Part of a small language model's weights: 9 heads of 32.
Each number is 128 + 32 x the weight over its row's rms, rounded and kept within 0 to 255. Layers, rows and columns count from 0. Numbers have three digits each. The size before them is the row's rms in percent of the matrix's.

# down: layer 7 MLP down (transposed), 768x192, rms 0.3, rows 435-503, columns 0-95
# up: layer 7 MLP up, 768x192, rms 0.287, rows 436-504, columns 0-95
down435 096:140128159133108114091113121144165112141123081142162114110153070180094118091072109090085163187160094126122106168177168145134139092101088107136066162210119153129160076044144121136145145128110185166164164089111157128156109089109119141141101098149126139174102114109147167127101126159123179107
up436 099:147203135109232156086108199136118056080132093171106106139130167088184143170171164171140072133084161114148149120091150137109143104112081124140088123088200112085093139129115164168131117112114105130134097078123136174118114159111121103098152091139134132159108169111083080144129113144151123134
down436 105:138132094112186109097094155133136186104147114071156082177090088109134131181143144097075114114080140154127127152127126105086128180122125170154121141112177096110115146174135168079131164067169087120120131147076155179158167207185159061149089151117147108122189144148048147159149122132085097080
up437 113:152130148138118240104125119076146146173124111131092146121159123086140096153088091109100098102127140159154154083051117153091121131138124135144122135151192123115130133138189151119126051184141060146130075131148165115139157076133135104083080114102096082140078127122064212108104153159144072112
down437 113:114121084141133111117098070060154146136195086127101135097118134164094152145096148134116116147117128130168146186088130218123128098121122123106121090102110107165100074094145100104123136126084102184139085175050078167123136124113126096064117143102148091171166133092089178124158134157126108182
up438 103:118166177111137182120160117152104121130104104142145149131152159134155148129131165155163103135149084150108112187142173165124123164139159135122134135196116182035180127071114123171084088107083136175118189118135151141116129120106148126144185118199093157144203120124104142122165140164136083175
down438 100:101153173039151158097115139145095116109121119152138133125154126112135206126160139149166103123161138121151103123112133112109096107110109138139144117156103156127117110110076142136156040084108087098134173071110142210159041107164124118126129067194151108094119076113116207153116144109088112133
up439 102:158177114115135114133152062124078126106109142153144095125057125109153112093136150147127161130125084114152131094123097097070149142141202096102073182160161116154201122127093143124139076147114092174105127175122115157182140130116195106074110112155110056101136234171125135142176092088145087118
down439 100:143161153129185151147182103112099096103084174118136129166166148141113098108150141167124144115139058152210104174135149140112129140150094153119109160168127142173174115150114149128151140121095160164180142107137113138178109152125141129173156094059123155124170106198159064108150131178092114098
up440 094:150149087109134104144111130113081150110139154135103111105146123153135190179126123077130104111181111099124093111084065126119130111086063138189125089129159068097112131101141121123138126124096113103153167220148081112153098134099154116138168162114118171098160115176176116151094168091145081189
down440 098:118171133128122129188108148127134179098103145144175149111104129148127160099112205132102083158187134084102133118145169103053116123166105086154098150113166144196053091107175187115150097122107156138168133151136151163082150145120093086136136077159173210100188096164147160160112117146142065141
up441 091:056124050098085147113129107171141105166117154085102133080117148079169145092089146169140078118185157088170164142152087146112115120168125086158156096128095097113129115129044146089110122102123141119134118084166153084176102204112118101072163122091112118160163207142123078124152155089163104146
down441 094:084136094084096112127196158158128085096130088104021076131124147137161116155089152126184120130108147153068120140106108147104121138166158178162144088111085148136111094123102148069120122139161116084134152008171132048099128152162102174135156088145092097113125132131113158122122171132097104123
up442 101:179124167129104140138109101171184150119101156163125134134076102072138082122122132124141089145161114137158084063173097142130095143116177120131084136132113178096142086107126122133151135133082070130123136125111057119177120121100169124080172149076145080155116170141140097150124084159017174109
down442 100:121145124086099142133151085116090093105148097119105111089129129137173114136100091156079090103129141213078200115133137125149150116079059090085147151152147109110082144146142153232138072128172104143139081087139149127130074209125135098158138129122106125116119144134137069094167173162146133133
up443 099:142141139108113129152089161132198094091134134158101123068096054111105104102133124178123174152119151110112173108098161124174134164111132095148112096136145069174105132108070092137109113153112145102082122148135155124129093176143064159143165122086060140166110138136124128122136113169114084097
down443 098:119178126093182158089118062140126072151140105143148113111124129146125132153119124116136161109089151119111108119172100106093162141102120110131114080044099182074142125088184119091097155141115119125139100117133110144129126173130163134184147109202114152156131115171079101127131175111157211135
up444 096:108157097166133127148103151084203148110168186141197205144176128059141159127089176116155096133102108146117128076112124078084157148057105094117123116183157101076123183146122139155083143080117205131108107117126130100161194130121170142102105136152092152138147131135112105142174110146137115152
down444 097:151151127182111143145113201148118116126113151186087151164093096173077160090145135154161101101135111112113152099135091127111142122103119112150108081158112101147126121148106156119166139122117105072156185117112075121132089145155086154111125106065135124098115105133181095178151067198147095085
up445 101:123158120190142140181120161122145058076137133103136122126135158106082166208152082126153137080095121117156111108133148096109130111061169194127118142154111158155170070147120143172124177118163116154133111129143137135138132122095124129199152113164119096056082129159091098196123137035108103093
down445 094:093150127147168068121130115116146130107088140108123173150145146084148135172091126150174211158116187138220079117127125066131156165161113146144150126069147107128112136091160098077119142124111169120143080113091183197182103133073172135106103160130111134106118172088129133116100166120125131173
up446 102:129119149137156167119177086134141125184144166148109111106102128067131110176102126166123126163098215138095193128114055108086138103140103101152111119189168131140144080120111140131081079211111182095147071133111106112117111105103108149133111138042146076168106099123149149171124184089087114097
down446 107:119138107130154141064123121080146133135100176124144173064154149119092044137092097161126146185124164128107151118147093123090155139149116101147064167128092098113107175157150149135157129230136116122232082136151109139129095147135176155129155136076100034173122112118102188123119092133070104131
up447 103:110047119119127107170141112111160071161120124155089054113143101190113132071083170160127119133153092098094139106156156173052082055114204155104125127136194113174181152143164116121139127102167136131115169093173106139152116206106132160109103145121096150091135088114126094144115201148077122094
down447 096:140128163133180120126112196114108078173133182113116105078098152137173187104138124183075089147141099126151152108169170109122146143169112121168109079139177110175128147103104122140156121100175145122070146138133181100143095121194090139113114119149096146140122091125103086143081151124123093077
up448 098:121089129120087099140118104085095089085119169136078139128095109152163137094133116130116088102069091165126120095137078091147122163095221128147109104140134142164160170142104143136146146088125089160111149112134169170150096139142150134161122180163110129086152123142112177110190125111116111140
down448 108:094138121137158119122136112102066124164182086146187158099111083124078135138074132146136114086125079144080138162086082049087114104162098164094120104164183079100177081064084112169120170163103121122113154095155133102154079145119118088198139130137140118159151096121103132161139119148156124077
up449 091:097150077133129080121102099123143148134148128194125142138138128153127099094130132104163124122102146154130123087122138147121160126108169088116108127093131061195135131057132131153196178166150123187099171149082069137079156203135161152087119091144106150113095141081130108153163154064082175157
down449 091:120112091072135188120176123161095119131078145216119156097126142196162114187143098119111225165105133157144166120130113078046174112109048126100103153118163092183072144035114110165128134116108074128150109182125124149135150178185081104106128106158131128130127129089146186103152112142149159153
up450 100:110158129094165194207151045135164093139173149071201104077144103125115110095131133135162131175148117149162159091138114069156075105161129125111127106135057098114126095176098105126080162105165154132148130144142170196132117124113158142091122117172161108101125146126105101109149125110107189107
down450 099:100091126099137150107145128102124113100143116253168129122169125139116139106136096144131175103121086138149133074130130103112196103156093138112196191153132156151112132079194100156111111132099095126137050178157150141158146115089112109088089102153198096124159167087078130157171148115107169065
up451 103:142130076152127155136075101095138077105093150112155133131086183153141116111108136126145161109143128159125083143150108167134147131183149188166124106079161178121154096072159153131091040153086152142132122162099210199140109084057143109081151112135143105085099076124168136107133134140143116128
down451 103:107140214139121158077073209183110142089189133119111129094092148157183134049163133110123118158155144083132167162122118127146153143191114087137118099107134091127069133143108067121155148087068144122135123137152081106092092168058110176116109128150185139081119202123099139131151157132132136118
up452 098:167118138105183116153076139145098149128078099148110105136151173162086116129144124140160126122144106133130056109172173159191139098159088173112154156136107150177162133104111189129137141123110038133128137145103112094108124153124188138109122106098147134110133208188166129155160121100046073156
down452 094:141177143141063120157138084130129158091233117131085111193081082186136160075106125096184082134134103115173087099144097134074114156130136152119133095164143103110127147144139105147094166145152087098100138141135177130124120136193095145110161093129117085103071079124156155175159129133173122117
up453 099:144124100124134086099095115095143108143172128127079116114136129096120139138123186105143081148096072067163124106094130074125096127082125110130109148143120105195120141123015143113104156110108162154103099120088190137180192149064157171087148115091101110117121142187154118102149156142065137132
down453 099:072075124146134101095135101130090115118192102088151080143135114162130118115091111159114197119154140039076100138104117168144121117124105129183149072164153085120136151113133101113142165170098155146093112127178068155093127111140127098133152169116154115125111057099092122082107117118142101114
up454 103:163100154146066144128092110094170065154102116064094077127084135139121099118098070129109123123137170171134125170075119128175119139082071100157176129093095136155109106142129160133084060124133116059154088141133141160130148159058153094131152119127099158118135123169158179135124099132112151138
down454 100:086095122136143185213129160122065109106172139127150138167125116143187133106121114110115178102113154068175112167124108187077077168145149114125124165143173130105153167165132051121131110097107078153121124118082134130144119110159081120159058158118105150112119142130063121158110190129148114099
up455 089:180134116163142136122138125132068151164087130134093104158084084118140139148040136118113096147133105064172158182090106108127187113091084120109114108161097154161145123157111108183131106111166117113141101073092076142112135155121124125107099134164110162100112079119063094156160054076104200143
down455 086:086184165038153123193103114127116108104133151070118099141153164158130069162136182179153126158173138151078110123124152093139122145125154101059131089158185118142098129105126110086158154094138071068110149084168130120113106108108122126168136138054125099152116118076130148126142139105116084120
up456 095:145124118111068126110107114121161105106150144128127137166188185109130119084110108130143149111151108146096102169126101068122130106102127212236061090093086043084141211105132192207122163147141104105138108111141085111114169081112114097129149117146060190143119136122131139108154121059157179147
down456 089:183091156130168139125131114139090147185182096118140154129137093150130118164143123154114153128184155187129111133112106149133122125132159134122166105181126136165162147000169128091096092115145083135151142077116133146107187136115108163120157122114104127163200129052173162149109096177089161093
up457 102:156070122144170207121136101101177130112130125100176131147155067130140150168083128142115134110115063107142135116134177139126169080104096152082080164123154088095141090112106111096132182122076113071137144107105110166086144188154140111186107084096096114165132164092099150104178161140093135115
down457 098:071187090120119134125159183150121151108104098111107163147129086117159160085177152088128120141071089116131110156149087102058127098163124083119104093112137093128158135000136146153118151118160117114165133147167091137125138130142167129113149157115115130149104143150134118134102124098124118159
up458 096:156064123113141117144117108141150152120125155112140124086107100139120103136046044166140089143134092131077122099111078196073136113134071089083127145140157100160145072098100180134127134198096203119183099066127111139111120052103189109161078150123065155090107126135111174116073152111173077122
down458 093:169102085181136139119087094159158071109111048057149155135155147141146198136154172097118136113131110109144165142121124133147104128142145115149103099142115129103073103039124080128094194089112114153090183131088137128125120126187140170128130118142184053232122081123124153223133102108107166145
up459 105:170106119098181185118120150099123128142136155170092164148162133190142143138143107157179123100157072138160159148114137103136091089127104132136142105089090100120173085100123116137232131125103139141187106140131132107136136100044122141153069192155136137124099115124095146114135120195076174150
down459 095:144088124161091137117148162191171122146116145088161084089144144171157121129118155064146194146126101056101119119170128150119190145131128140112133117095162186162129082000134111108059119128084117150074199157115155128159127124131125163123205109126142133151110125149128142141070132086177128130
up460 095:095121162158128076105185131192138142142152148110138084208178114115117156138175108144148153064147152076114124124101078146084141147073120118136150127168183059216105163141062182074100170099044133102139144161105159142077142113171163147167096111126149169131137107121137083149153162128090108126
down460 097:128125109128155088130104144159101102081191104095160114167103145074171115130114124135113103117180099156129083158160078038097123183130096086083179147137157123125063088147178134080112118071063112081117143097119124145138138123136126070085157114157112110136087172120095117109089147068147139049
up461 102:080135142132146128118129239152144169148123061141125119155099113084131079128118107173084122129127102116151103062086150151137167136136112127109138111098176137112202132151144139092129085212122077155097115103124152127139128170098158097111091151096163156133157164144070068122164115159110112088
down461 108:140097089108103124131117125084123046118000156117153134132123080122174140110132064127104103077095110139088121165154155132148136080186128106146135091111114134145113169142157103146175141109091105078184119136139145173141148109159111082154124182098137097114120126088124125148104146110089169135
up462 095:153135084131105144164166151152088085087146122111110125120171113117170123075152192151132116126121137135162135125079113092168176154110115154172195159101168107187141131141155091098152130150070078193216104166136190121159128129191238114118147149142089135132167106126105097068109130139116183121
down462 092:088056099136123131144097156159101110098114119138135145151174122160157157110126109176135080155112147120138159168126073115130043128110111078162113104108142092068080179171046122125083138119146153140135119119140169095165112136109106190091099189140084143123132093175108114095136096106134197141
up463 101:095115150117093135112165134173127130170192152118147158120115091120156174089169092058160154080116125163155166114039119076162071155136199109097156098109171128143139144099139117146096080141113131109163119080146130211099146153150152128059152092085132120122150190127154157137082109083157084147
down463 106:143124135159120133119185135101136081113086110094144096132161101145121109130156128137119136109107140200136096088089074060115141129151167110073071089088128140187139131090153129183109087119129085098106151105168124108190164102171133159118097084127123101163153160138217158066077180090158158102
up464 083:153138123087143122128126128157189118124155152128182170109120125155170131092096105188096152202117094101137179162068073157121087104140083101087153123107121116133095105151093115148132102111144096137148107097149172212110102093100151110094097085188122093180152140136054108104083177207143084111
down464 088:083159121108098142101128080180130192124131145154098118120140119101074122177131135124119133150150173186057108139185125133110160076187078116100152111203136129090217111065126207162107141112106068139112167134134153050145121193174114168112141108086167121145104091143161121109222091113124148149
up465 098:146099154109144041173139141145140124075120091068104094178094105100106160132144147114100100161126157125104150073145114056107099060090164061124168179095120139109190182163142173139155147115137109127141150106147163214167145144164168112104110205135147081142144146092086102112068125096103167107
down465 103:074180133189167108159093049086149137136135147119120111135138196127142135162098170188123141069059170132120093142120113119140111084166129124153118156126083113097149130106113143129159142156131024100173156130139086142075060146090122086115117151143091176122104192150122132136107174155161093117
up466 097:166154160136150151105188157094147139144143125179099133158132153123162147183165103078045024112189117087104168084119118150063137158137172099103089151143195175151153149161122132136132141150101147148086121126105090122117152173098063125133172059131153082134100123150090130128103093159137111208
down466 089:156108107088093114126160094130173184133125127114091093095060073038151129162133125115141161160100128192128151097074054099144110147136142171116192174104154105118103145129118122118173142098057072180147083086175093154127185104144130112093079153128120161140172086110126155132119132132143112107
up467 102:117171084085141077128162090105124102127149156168126098174117137084109136137193102150173106109120120131096142134091143146139130158098103117164144095155157117176178109150181126116079156131149166153134190105145117137123109123108157066191096131144134124116143079177065088124213089146144093206
down467 109:166143177135080135069121116076099135168176119071151084113124123092107164156149157101142123114154072192167182110113112148115086152169145099117092105187143122101094071226101158162113094063127070186182141123148143145124099105113176072092137118115097100145151122128131116148066136122132143094
up468 085:137077068162137129174130101148169163146131123094180145102150152110105114141136093148149098137085116154093171198123115130160181110104141116123165173156152104142107136185137118121112165162095124136144096130125130099133148108125167120177112101082118125113166097160066148128105104115086122188
down468 091:157137088126170164076091177161153191143104138127156183139167140155160121115151079148111095097149103087211125122118134128184117114171105130034194094138147168083192099104136137136135103138072186193135140083111166134159157144091126177168167105140149090114175113159096127125132112175176139127
up469 106:143172124127126162111107133128118159149091119112065097104143141093164091120137110070028081210192088165166086113134156153178110165149143165086177121156059136132088128111130127120120110104153062127134117150117058160170135143180071113142101092095152101115097177148157118109125127079119105084
down469 097:050141112123128134138153098169146101143158177125113113184155121104110148159135100070160153111169147123160129112159077093101157104110130127156156165176120079130172105153161095160159121177142108066127161167073151128143121119111139110160147166081169115183141137185095058048181092128207095109
up470 096:142172126168169167165125106159087127169139202179162128094119155130133129109081085063073157205140139156159179135116199106109105147081140114156186140141120138163201188123136168132105124114128059159167108134142146113099139127111105122171171153171197100135128126139162114094135151186107162136
down470 090:164132055088052107165176158113130139134072093083147106076115139157116138155101171171149126107138118182118202135148116164195099146112132091092131148120138096093112081056141164158104136146121149058102134157112063127105162131141168123051079149114063128124126151140149125123114155181124115173
up471 093:116095123101193134105100142149132123170119104137169099076140046173123123119073094128145056123183157134166124132095133086149108126077122116098113152094169075122086147043105098108155113142081125123128113091088118132158103174131087154180128120121142123141159136086126176153132087142103049158
down471 089:160099155176109115118118140101103148113114138166091128118068151102094135158114119147081143136150108093096096112217109111126116163165186110132157140092088133107224094000118166123105133107132172166059160140102085183140098141134118135137121068182128084076145146110196097081059142113148080139
up472 101:130121098102111142137097152127098161157132147104157120169199173123080221126177104149217130108118112173131141166157091104135133197084125071140139078101154083150119137127172119046061122172134143108098147135148104113168116098136137125152153113094169153156090160049117187195139128110076107127
down472 105:094117091141126131100086117127103210149160129078150131127150139118126169143083079109117098151153173206129105090117097199140112095088152136135116164130109118085155128126157205164152138107144101165088160139135166092068102119158150082150157067154153144145130157120139102096148134093135160105
up473 098:152074109183123082146154114132162106080160144102111100105143098087140158148144130160074126096104104110156155135163151149101144128126098042139083188151176150153238155137092114116111134096126145130172128111148075147116150219140089131177112115161143161168072175087189153118131119103132099131
down473 093:085068128110104107097096113062157093152147121068103094088149105111196147077183179119176100123103122094117115222099157116114113116147189130107142131131210118109127160107092161056108133112112124095125127147095139134124130091148153120166096118095084156140078181099108167142093124070107180134
up474 096:049124103075119162140108089159094158132172097112139142118102101114128183201142106111154065154167107191192103100149084127154107119168141170136154080097178113108091168090181116099124053159130204102190142119132141144085094112166207115147119195178097149136157188124095158154136127172127131206
down474 094:155108180133085139131124064085163155176127133173110108116128085106098082153096130132103107063135070135094108165096133145126153128166132163110115117161165131093178130090159160157128108140138154120156149095203169126112159149227122181127081141114134151091180134134148123110087180151160131129
up475 098:155163124126157155155122048137194150113131168067136130119122147146135144101147135153199094102107139134141166171094085124158119120066109108161122095175098104157170107129187119144161141191135112098163158134061099175179146069143093175167153159107094112142116158058187077214100124111106177126
down475 099:144146086114157051152099160174179125093136143130063114145097059133131109135133122150169144168150138178117075193173149168129125144123140118116096115149104116148141104083158148111122141184097208092133160095126098100055143141177113093124118128133127075112082107105203091121116093105153147116
up476 109:110204127162140100150101129061126128123111164084107172083098104101105120106108149139191113115115166138088164170136114147082126111138102149132084157126178112169176128166174113147137125143084132155107168165178159167150223137106088151113134125113133157147047122144107100136062108113175210167
down476 110:105159116108131105139124104087179176150136153134074124130145128139175152133096133133215113111070125112114173135130087109100086126143124127152124136193163069154112204255141145155119104153152170134120121149143136120151172154119149106092096128113107065108119100155094174168067166079168120112
up477 103:093134160151146102125177128069094112114103206141095106121095079141088178175108127186127089142090127159170183145105156127176141084167084133153132128184157129163191149123124168150086146130092183051127191166142098153109059155107126139146119168056132186203113109131134140150126112079115121193
down477 101:106212141085171160091112115132082062141129150138093150135207135129183094142062099100158159147129142080191142115171125167143143094119132183103105107114190149150143159154089142106126185130145173129200198121201098143139089102159062163085113217148152146125095146142097169135145075108122092108
up478 100:193153109097143137154135145102127149160131083127061119144186100169161118130132181155121119073200100125181076105124133153141167098072124130121107129112139067170144090166152114041163134131127103104112156187095145127104065142120108127117043110126156144085137085114083185101163109131121159117
down478 100:120120178180063040164179145120153137133147125158081115132138110134094164116119122153108129135097130128138147126068069115053118128116095113106048138117083139107125068131170110100155123129100111161151131138129089127129096151160147118135120138176102088093192152086071111102152107084165206082
up479 111:156144183123121105110217156146144094126131146121102130126143134107091143164075129144151140114137134102089149148194110131125164080107109154177111127120137088138145123097147154090128130156129133176062179184140109102131163100149060130160100121120142145087099064135130079154114157121146100145
down479 104:132179133158087112130135180129129099096115128150059140097161129097132089146127165138102096074141144088096161104204159109130096106127080084058160153146184062158121066144180069114126170147102090101117124134136090171141143108154065089224118157119139148113100117135147077109129149153155089148
up480 102:181173119144121124163193146144240102121126124083103061128130132108109088123158078156084080113145130113138071081131161096140124088123103055073126133121096141179069135120121147087186130173117107139104125146196147216137146134127113168096146129153160079158082150151127108116175169090143084140
down480 099:123158154115135170130138065111136100076079145186177148134095128124192140179102166155133107120139109110200107120138136138154140075140064160087132136119149173116139152106169183217085136142098126172132086099124162193148130095110160094095182105143114150125177095146100157133138112149151143134
up481 109:115145112052160130143163158146123164116147164142134132155082132144149130175120154140119144093141136144155106135142102062144163098094137077184125152125092122062144121103147171194085140118069109147183125132087137087131149113153167132174152152092080098183155152131205105088084167103109157160
down481 103:108106137084140134151143115171149126136115060130187054096142165112138125165089157108105098096130081133168116095151095081145129141124054122127098153117162106107151135105140127148062129129106115161142079080129152131108174076111038123154111121148157066171137129141205069127182125119148118177
up482 095:108143115125120085139066127089149115123083131079073101076089154165132129132141124136131080123121154107184165110180185126098138180117080103143166164119134124123106034119125184139127152098100115132102150082163134106061125115120086138148170094135125170132088228083157122120060182136143109127
down482 092:144147091139124100140133151103060140111139074138144093106128179120162128106149121126148107176071112125149128125093087077122141133118127134128171151206109117104077088080132100136115118084062111130137208151122142123122067190153116107120090171167130104100102108108123136118101089138185137129
up483 094:137137105228135208141089096078169137120151135119109123060125087150115122182128148129133146118118098064187102183112127097122131105124140121200144126135157089102125118124098162067100116114114149169135114171078115102153195158110116184069144151104158173141136161087191111152167177091137132112
down483 096:167148139101143133068091133161070110127160166107103114183122125151146125120109179143186138156140154161142094180115138158097142160109134145204117139080137144116156134142166080137144151064076181169123185125139155111153047147165147085154151141174100113122174091156114130120137139136135115163
up484 095:174134165086170163165108144121155033124123125046173084185127164172121075143095098139113143100125101141091172077216139160135198142121154139125113135188086126149171090118186107067139120059066127145128113119154184173118100152083112110084175161161129114123122089131088079138127122147096135174
down484 100:158092140133126101123120157143180173144119165106159090139046124097087150138108111147142145092089105121173161117106124106152110161134069104137126098124123114168139172074142120134124082111082164117216108098131167124076188112115153134118135086072149074155124167124190130162110129163141118112
up485 101:191147093130147089099175083126099124149077135107115082101117075084152208155113135109113083108115139153152080114109112131147109082143084080119191112167139138138142116133121116102120147106102130069142163142147121151132110148151157135096133128096170107108114113114133139158156134147134098142
down485 101:117124081159114154058108139174111137149140138124141148087122192094093122133120074122145185096102154089139112081140147106104106051129116144129099203136100134068131138175086114174104096145096098112091187079146123083165126108120118141137076136147192119125174154159181142183156066184132118105
up486 100:186147090148072149174179171106065114150143178144150128167131126159137149118118108165088150113149111105205108073087101127142051088107117095138161124131124148129094170132156120101090130117121119059101183126167166117208115122131159130136135146069129100137104115122112092197098128094116116174
down486 099:135124084157139095121134160135123112135125121103125148167116156109208130111136130174094176138103216109087121173088125126145160116115167147176099121104122153107157163103163044113120080175152136158128058149192123120185064175182142147130114154151086112104118156072122160201109116120108128171
up487 105:114161163128112158124152169095104101103095159146099105096115138099113129207110114136143087099073106151133145161118125135054085086167136123099107113078093159097137123121157147215088132104118139154105129208162157165113124097099147093072100108165115152130118130114077100111128148053069115194
down487 109:114182087144124135132129148138198109132134154129030139121103177151098175172096132147116119151087142126137164115099143075171075120138078163152143095148140117095124168121156080165117027088081172135130154138154116127098154092098120155065084143114161161107135182111159159119072141135115164074
up488 107:083098122137140132144131097132119134161132121106129111123109069038145140131146153149111079116103121160108123174122149141176107085077157076110121147130133102149082095137076139212093188166088114094134109108121162156084158130127069090131167150092183145143132099102161099115121148120085124144
down488 104:099136099112129097102144137188111153126096148125145155162133115140095157176166121146147092095100137147065082077129097143134148170121087076150140154158189170117137159108109214200117095122117150062109130117120146199120137073110125157138116162170070099108137162144152068206135063170124116139
up489 092:131061145121126123174165144151134152143141078115128156089167113173129160167073124145094109116141121164150110134142142092094129143089096126128127088136109115157149064161143090151050153192177150118074083083158147156153084142086128148115165123124156169099162086148193156146180135116170135170
down489 099:080182102118168148081052105169143140113121152109117096062127155113112113120120177100118155039138142097103127161131072131099101102099128147114112149107148081167106138255150116123116116145114127075161100148076104078126106132157126140169162098120088075105099118118061149095156146149137115158
up490 100:154145116172132162173185149119136139104137146151123146132123134109132146177130210106125125123134145110134150072153094102158137119056136116168140139109117080130131134162190146143077170085149150177125170153193150116138141055139138106150107155131102139172090125139112109218097145129095146136
down490 104:142087132202166149136138142124124152098098105161094139191163127036132138124138133109097165112121109100199112047122145155117142116101116120131113107150094103069129075152152093143123105121152153165126068134100141143109154098122090123148097122143117136122148165136138174161097115128117109047
up491 096:167101162104142126119105161134148160104141135092144132173202100134121105096084155136069175119144155095144159106166141122109095109149151117131141179120114063134212146119082111161157161123141111125107159179067126149112144111115135092136108118147152133125081163122107125114099198084151119178
down491 092:163079162113087112108095135145183105092119113111105179107115141063120046162150167143135154123133186093174147107091113144086119142041168141123120129160123127133128134112150107103097182150134149125101142157128201137096074129153135109096085127111149125118159135112129156108191134134142135124
up492 094:179172112169124120085185113110132165133149125086141176162095196170112141079183068103171096127102118131186069152134120131125069147070145198127155098071156154112095127077116122143126159158095192149111091149141150114100146101118170139089130125103123158043137112149131117059076154145127110114
down492 092:037092128093134132105118122194097164086117140175104123174154133171120108146113117079102145095142106118132121109097150130142158134182151129128087138081085109113201129123179122123144119126112158138143152149125115106197118157182104132085104165134104100127119122067099161167128089173088175098
up493 104:128137172108111142157166118119112082141152097134112111125098138198132180137090111118140133114176061129160149168129188076129112054106135084144149064145086083166142155146173146139147137118074183153153115115129082180143149155130067189159170146155145111140094115096127075133096160148114092190
down493 102:107098128141117098113101119133153131151065093060113150092146165117139122124137086124107072170183189130143108105106102131150143092090166097116114087169091117076111133199155175109157008126162110080184161095181113068122132060100157148149191180108121150143139172104086204119135171142168108159
up494 100:118191158186100123112077153064117159131111163141104051112071122155161151093119086152130144157138073123095162132116113147176119138114080099156179112130126068165135094121154128080113143114108127127128171106138123099119136134152115133097162095127110087115055082171157175106115130071131119091
down494 098:205063125112086109117093073104167204117176141138126104139111104201136108121166112120158176149090142136138197155123185137147108098111111145131184072099066132132148164140087105170091159200134119102125126162108123115144136075128167136150154081176096140084100077091134096103148109145115122139
up495 097:068134131139072130140145129152162080133171132098185120180155092066081141199146115164167111166073140196151098112098152127070147107103117073110158137145144123153143173122131149134077183160112119108115103133167108124074154140108129136133134138123129149104128138143070134123139144092112145102
down495 093:121101133102118096125102116148154104121077097135179211106158144155079200131109077154191168146205084114130138156156128106165151124155086176136122095130121143068059150071157090111115137168198132135129166144100164096117147078129119132147150089123134157154125141107104051158131159171075215125
up496 096:071174095104156104169131155131144117102117144185137161129140093096119078177087117192085115107114152128108164125155089142084128147131111099152161060113043123135165120134136150183150195120148127138120111105114146107091112145123086125151120127170128081157125162146138145102138185091149158135
down496 106:080079119141126126113166145208187119102118189178148172172176115188110107173117125114094148127138118103116166127125125160126148101139147095147140103111063120047190137132125109205097180142133097129101124106131156130111083143121112099156119139128163065115092131185099115136130052117137205095
up497 104:151156102208131175135089085160149093155147132131163104127142186151132115084103146117128156186170134147133169172120134140104159148126073094170136146149133079108120140121176149109113111146164194139165159152102191123176108145120180117127164173081173132062078131104099080106125093145109150156
down497 096:162110159115131144158143075132193132129138130137113165098143171149116135127131165150063145222067149164123159142130088098135076144151103180102178119075131053143121106164131195133140055081095129094143180150146080125190130124124181071084123168218112110154126168082178117155134191124081151131
up498 103:172084169122107110207103169129131165104108168117166070125125119126146108139133161234134130130165085153109075037122164198182142110087175142142124158091131149122105122150161083143151181109147127084111078109137062136120115101157170140099106075084099098176153100141165087096156115105103082160
down498 107:138146154122113057115158110135114170118102185173091111163103117172112083101085094150082134156139173143102158112168125110174120082090141155121079144132114125159129139186126177114154122102191124082145080069179123131144177128146175070100103104144116132126103151115139157100135171133126038076
up499 103:161229085071142140181156135152113119109129171071105103123114104124116130131155108182129128031096154117115086154150136129174125096139158086079107130096126144071105102085107166120163147111124127145162117146154120187103139167113122150167067051146091152124170077108133113120138177143120101171
down499 103:124104074158146120110121132119186148140149063160120099121143165104178162162117166183118142110128144089086143115164071117162128135099086128051118140098125078130142129097144149149111142094151113156115114138101109125142139067156148158127122165099042177185083102176146167170120148096133071191
up500 094:069144081129119168093113118082102123184150122068152133144090112118152143108101130142188150141066102083081119086135087156134146107114151118158133115142154090123104145119104200076123121162086157132096094164140105075133124078115198087112112105121100151193168133115122157102122137162100126172
down500 099:051183098159084141107139092134121109108112090167124142119138114151102140145128134077163120157152105135136113158135131146075063116142099122097078169138151117154112190129182099129125143039134165096138148098134107097161061171120126079170136102215167080142089119154132147137145110122078119144
up501 101:089149104123094128151137166082094192151094080098133122179090145168152117152201136111132085076102170155144143092082159099107164157163064103146135099094110188117098174158102153082104129106070158132120090125068135125122045047132152148165106150059176134103093150109135087093128094105125131149
down501 096:104123145068116141055146121133155117092108183149110156154071081198097148158187141155140116105156155143101122189120153130133086130149121133151169171137122132094105092101159188117089146108141174176124161081135132133163069088188164157142112108090164101157164092099127097066136144155154140068
up502 104:134140132083119141113122100178063154169108126075130099109130079126120101117109155135092160152096121171094047142113184181123095134092137108115135151123131150128149186109097129119111069130130182154123138101075153157108103149160175125133082146140142103163128114109161159152170054169123113137
down502 102:133134099111189133084154181159090191122126193108106058082169067149121120142151138082131145174161133132148132095073163139132085098091094152155158106164107133073084134059120167163176092172121135156136177115146183187135100170171167160110109127161063161160091132117082147167119140158156129152
up503 098:197103115171053151157154135117115167110140087084152113097110125145128135132119042165145102157162139114186146135122106129137071146129070134139129131048129089152040112127065144171120111143168096131165127068121127128118133086177110150123126118119109136195132091106116125125111205132100168064
down503 100:070105082130096077141137113165112095085117162151137100153176110129166096096118130170127116083126086100150138109076180151112181120212137121129119131169135104116135165116143098109091136183123126085041153139148139133138093133186121129145074091116131116157122162163191144109146083111118181164
up504 096:159179128131124131132117165108145059089136107082160157122146109104187147107024102147102132133114086110071132161105154083113140119083160122113097114163141121126119165114127123182179090077125051105118146143101101148145159052094151107115099191117168118124081143154108086154072126157119129164